From a checkpoint of a small transformer trained on Wikipedia.
Size: 13 layers, 2 heads of 64.
Architecture: RMSNorm before each block, rotary positions, no biases in attention or MLP.
Training: a variant of Muon for these matrices, 139M tokens, 4344 steps.
Each number is 128 + 32 x the weight over the matrix's rms, rounded and kept within 0 to 255. Layers, rows and columns count from 0. Numbers have three digits each.

# layer 7 attention query, 128x128, rms 0.0541, rows 109-127, columns 0-127
090116160108147151121156129165099155135132148192110165071152180159143102157192175132108080058089092098141153156123120082125113130130112065153067144165166121072130164095082115092186156040101142114103126170105130158123106105105170134195209083109170121094104117140132140142141145104165084138144112185124119092109115126179197178177154166095165126139114148156134113079104137097106045194170
095138236106122124100183101110115125107207120191128165165133110111179071139132187103134156087143110100081135128158159106094094174126096088094085121162118171130140161115194094174111109081172104133179130093088122116139100180088101178110137087124130199171140134145112158115142140169166136195184116074130155102180157137131141124146110156173132107127133103147156149140063101105145091154131
159149146126164117120115121107146101115157142125101168099121162130110086092159137083147140153160144111102114143132164150164131151103101117146134124170182141072184166117181085170188072094166119085177113128094186107133114136099072145145095112105145139162182083142124210230176181132118074128157086111180136092105057165167173121111139148111082088165142127141159125174129050134149171153141
105093182094091123173059120029079149185101126137134144153098141111178150150170107094139121074100083111110131119131128134092074128105158126117119156116143076109106138178149077125127133086142089180078133141085116102041133198136099092140175170135115127154157181143126085103089153121096155150163171174145115143092143113084112068203168124092099146119186122134120105117131107133138126127135
133054122073231109132110107109122139128078111153146139096143165121128130127108153122115136145119142077125142144214209096109126121151173142134137168124114116134135136094116107198121042135133127162073174157117114169094162158113137130109110133111167136091144135116162086083147131123136177136030119127104138205124095082071109062098087138143133146089124100126071144086121135075138069110152
209087136143073169131099139169123116181099109148110165099132116121139126131127149136152123088118175147105144142154187145057133111177084148134182124099132101135127123111129142139139161148141082084104120207131131150091084090096173164179175113017176105130116146129119104158108131110095103175171095111120124154122135142086130116139150109119122143107126155083149172133054172114123154118147
116076166181163041145119083061162123112100082114183141114114079102126063158100184071202143111150156133101120123117101128107104217123074129106130124103087142159063140142111136090130099151138151104063126090079145115138122162070092106180130100125142134166168189104213173150064096161127132109176082126156156117119148129123138135139137105122146098081124088194093120163149091135152128134128
139129152129088099147158111063140113152153131085176095114183190108123109126116118138082148083113128101122163151103130129075093121100089144187073115176148170097099118162088112091157148118126061123169101099130184131172114128097119066156134097169118185114137151180080104142063115172111064119165120132092105158162163165134171153075161146119108153157106112153158152130104106120131182120114
135104098159160143171061123163141127132162174111105106146166112082121096108139141088134075141194071101104090128119195104146082133184093135145105095149136110150072072141131142168043117110138138086152118136102145165108060077089092150081170141124155198118108142151086089096131135115107120123107101147179129121149090135114178170140141140131179100142092141137142103152172142180112176125127
083138087101152121144126094116134118158137145166138145095127101057161199147102090168077201126107147181094104068155123126150130122123139120131121181164117138136136097146071190122068157133090121119130124100163160159161106128131101100135160138067136135121204122063141082137136159155184105112188131101123138139152089109135075168138147181086142154043125101098169215126109128128184135164086
099123125095148169104141111153096178065121109142115093121120069152109156146158140139138109101104136102137139172153121161178124141151107179137139155128161141107101081140109114130152139136128130139131118124112116131159202160070098106154062165091151159147116130133074145114116146088116126167171095117113092051173121140150181107117152135116108127139121188081127189088147232114114145130112
161141131123070083140059131152092092114180155115122127132132202125141144136091178153170146129121104091149109176131097093173122186159159096137111124246172158126104105147122080115131064118149103134126131120144179170141137199115139188155190164157145169132164159139108169159164157076069126097164100086126143088130096110159104165105123167114150166113156125175167177147150155122100105106130
120126090171097108199159146121115131147132116105114118105118097087155126123130143108098119079117125122162095114199142130101182120084085161096123071088143143108140170087094125086162121142145129140082144123182112125106172183126121105153173132105126124074131153156111162129135129113134097075184149126141152146127123147111135105134125113099159170073148190153114098164086111122114143168100
201139147129141147091181085138127144174115169144100110118130160122089121140081164099144119101136164122130160088174159116159111138140156174137105135130134111138108123174159149133105171061170088072128077119107145128114099126069123104093154101124147098143156120207195158133070111080151154083149182146128131117097129152135172125132134157136124093129167131091155181109124092131112126173109
158135124097155099161113132154101129124126118171192097104181149127114055168106125045139119127093094111178189150107133119141118076159126114100133144159210109100194128159151147127170091148178099165144111142119144126110107167121137114132117119123151143201113126111114114169135081158165118092132156150113099075162099168137122158135155135128076122101093075170192073116113217139129127063124
148077153072142143103135144104133169099142087114153175120168135123171157095114115127094138174177153088127156104119181121146131147170114159096111110085103139170156118078092132121146033094062115078153147084070158119136121100120121151103162211160131078181089153089145137125175104161101203107145177091125154092111091086164146137122132134147106122131126176064131157161135130155122173119161
115164097103142123165157079127079085151149179124097081158135062135109134124114132080106153110113150081195120125145142114140108151069095094071186133144115155184210104077149154129151136092086095194100098170108126136096169089141149154131138152153151106123142151135148181113139134126103111149222145147132136107100133141091144174099171113038082143111117146175148124147162107123180125080205
132125146123139142076122119083107124149144138127161106119155180031185108103062109145179152128129155114104066112115168131158098172129169128117157165155117106161133128161127093097120128113157141149139170195115056115136164074114165085094093132113086166163074153120124103138184120136114109116122112104175156164160109217083115138177101149178122154189152112091113171117122105158152140082128
115122111096104113082105132181126130104161208118138168083129136125098130125164201079176162118163129146072096102096123163119103135176193135139155144142178184085122131142101119135142156160061111107169096104123104092134137149102101147228104117148136106117085101136165145154123140075105101122173144179110128060089149140160125096142093155148099142106116138134153079129124157136085132130136